Part of a small language model's weights: MLP 640 tanh GELU, biases.
Each number is 128 + 32 x the weight over its row's rms, rounded and kept within 0 to 255. Layers, rows and columns count from 0. Numbers have three digits each. The size before them is the row's rms in percent of the matrix's.

# down: layer 2 MLP down (transposed), 640x160, rms 0.0492, rows 595-624, columns 0-39
# up: layer 2 MLP up, 640x160, rms 0.195, rows 596-625, columns 0-39
down595 097:076159154114084101124122181128173116119127153096139096139143151171094163095110097120152199107118107068101107116106183098
up596 099:195127143147070157177136107136109192167127127160104091115155140104207141161107107118073133134140111143114109134150111120
down596 095:141154115123112126121113160103152134169138151114158106085190074079143129070153100171102154097130155081105105110058140131
up597 096:134085186139109146138118149102125132151129126186114078076097119187114175137092152131104198194175099183106149071170130185
down597 097:109115098123055059148169104136133124136063169152159161143091174099117110107131108097187054079099117101132160153150155150
up598 080:130135140137128176157149130102179157070079081079143092074130133138142077129106148134114194124108061125179143145114071148
down598 085:156083115179115101127132078066122180131114154084148134149172174110082138113153154184114201101112100133141126145070145136
up599 084:125114147194106146097151117084090126108141109110130117154170150125112172137087102124117132057137110128130164068158129174
down599 089:171092141064175136087146134108144139127117072109130179137072142120179152144090099117031090145129133132070164158093151095
up600 089:115139156104136143113154172197158144071184097081129171108159138140098145070153142158076151133105089094179135092181100110
down600 093:158131130140133168083128163110098119044149117140113143142141159091168077144140085160135153098135121160158108124127174070
up601 092:053118141109047089140127110140121157120142169104136129152107102151156122182129117169192131136133140106081188137135140125
down601 086:074134146096132136093117132156117180071156115102119098083117121118122178149137150129100160130165148148096143133149079078
up602 098:107144107158133056121222148091075154106125116083150123140112117174079071082153149154163123107142185117102158101163127077
down602 097:084147149139192174112142120133167127155182119160123110162169081079114082130133121108189077115142103091129161128159120164
up603 086:112129213128115155066129121114098108153062131169101175142154106105166134075149141095111141125144146133095149092136088126
down603 094:093106102106129100127131170134172144092127061148143083149069149090082156068115176171127096154118142151146158159099166128
up604 097:131139135113155129084151168134139143133136153116145168150116159126175117136164131122142104110059135106144095099098082084
down604 101:177133138156138128129103122147111112113168176115081177090089135109142129122155174093127110132042158075159133106093130103
up605 099:136111172118066157126175100127179144141098165180110126143128154104132174181049136112164122106151168104156136131156077125
down605 112:118169108095075171090110127184104117073165108113176094070077060071137115184179163101100175082108153114139146097139132083
up606 093:144130152147072099083110127154094148131090121107108092143143185092136086138155087130145102177144110158156137136147146089
down606 084:148114092130115135155120158103108135120125104120141049118129095119122165154082087101098082145153152139078116150111104168
up607 094:135123097201160146134129103154141135124134135109109127092120149086033122213133137100152087167157139117176053105118144152
down607 097:155087114129096145151109128125121143195075126140146140124100134071090100148144184138101158135113156186134142055101104102
up608 100:105150153087139185133131104122139144114127158161162097135158170109118091047095111145081091111113106130144113153169109123
down608 104:075191118124133125136129116097202120095084102127157142142134115142072193103099095155088153126149178145136133103194103211
up609 100:156150149114070085164106119156145139141225179121111128068094144158086077168115195106056098149092148092134166152151113122
down609 102:124157114153063146096160142132109101103157116142080120115119162121102121148137170187140113147098159071142119207100113115
up610 107:098141154145112182109131114056093130145090147044137142137074120195169152118139138131078135083142069131146164145189153138
down610 113:174154161155185132108114162112102109149101062147148110093067157114108139140104106135109138135114120126154142151123146125
up611 104:116157095153135153124133087144167110141158094143155110113154126116119180152122118099098147108165127085143141129141119099
down611 100:129146112121134146137108077120195101126162131102128185159169148144144132145093104148142132123137183115156053116138121106
up612 086:119130149160093124089156102130168173111172145160173213115177141114091138097138085164188160083088136127168156127202116165
down612 082:137136119149124085107107072143096151090101158135150137158071137126127107152117129090152151092142120150117133178089078157
up613 099:130072144157055077148132083111106127110105135126130156140080143141124101138084135111144146139120048157112166166096074150
down613 102:104119162140106126117106117142124069151216137149136104102146124179086108174141098161124127077162147145169111137099105063
up614 110:124127128151077100136134119205095157213146117112029096127131077158080090126168157129151078117160151055109109153142081119
down614 100:086125177164134094140046121113128154158135135111137112089033147109213115129139178124137137106119114140124149215137075144
up615 095:119098138157098146115135111132132137104098120186117125130120138138126155073148156119127155149105118113160126108127172168
down615 094:115107166128168084158095160143099141097142097172128123158115167070127102105149153102119156118112146176123124173147148119
up616 102:176077169145074135143124146130162119122117138195102176145127132167118181087118107132138169162123125131144110101101130208
down616 106:121108104183080122096132180150136079142101173144157166117087060149108125128250166129108118106134123100139093176142113047
up617 108:176108146104148157148089149095142110123136130168131139167125043168149120108136094173147111111088116053178112143137185096
down617 106:151069174111142184102075148136141169170118079193135152115125090165113176154162153095087152174173133065145161133167113086
up618 085:147122167151097106083110133104180176114111139135090151180089120144101121111117146188140189136098123086050096121092124159
down618 093:144158167136135073108100157146110157154165121168127161127108113142076153106139074157021131147118135143121086095130200181
up619 105:110102097081127113148117155177142100138127143098131158122146143171136142096138093128130056146138146142100149168160133136
down619 103:108033125173128081174169145162141157074112151136072155137126106128154099187128144118165152147143097143138145141163146128
up620 098:151138114114101203108126106151126163099097089181173137097116187075099113080157141147162161103073114139115142089103117103
down620 101:125165121147181175181072126110132136120118136147079118103091142137130160121141098115206204166147068096139113159086157073
up621 082:172129133165120186106105171146124154138082126067141153109117170089132128149120124101133161176154089151135146111136109195
down621 088:139121089100166135110118099140164151146087123083159129225126129099154158109154137178175152087111130082143104134181187109
up622 101:124125101119164152140153103101173133159049150170150134138095137107106157114135097124110070136139127169136100105168082154
down622 097:092124137163133102149152122127070133146171165119126133128125111156143168208117089099121145161070191174114160159079087082
up623 092:132130158122077119125073088137162154121135136127097083165124157139065117162121099128137087123123100066079049116108109114
down623 087:131117133113145163157133109089105118218120102158172094149125147144136151158187143080136140075125113098124090102137138153
up624 099:122119102075086153115175117143097121114152126138063152058089149134158133094135121126136128163156136169082147126117136186
down624 094:151098126205185071099116145088139143138126114038185127170114126143084139167144103126112175129107117102178096161113132122
up625 101:102123102177155087113108086177135131126058106129094124138186075133108155150140092072102103108188162091096140105162102126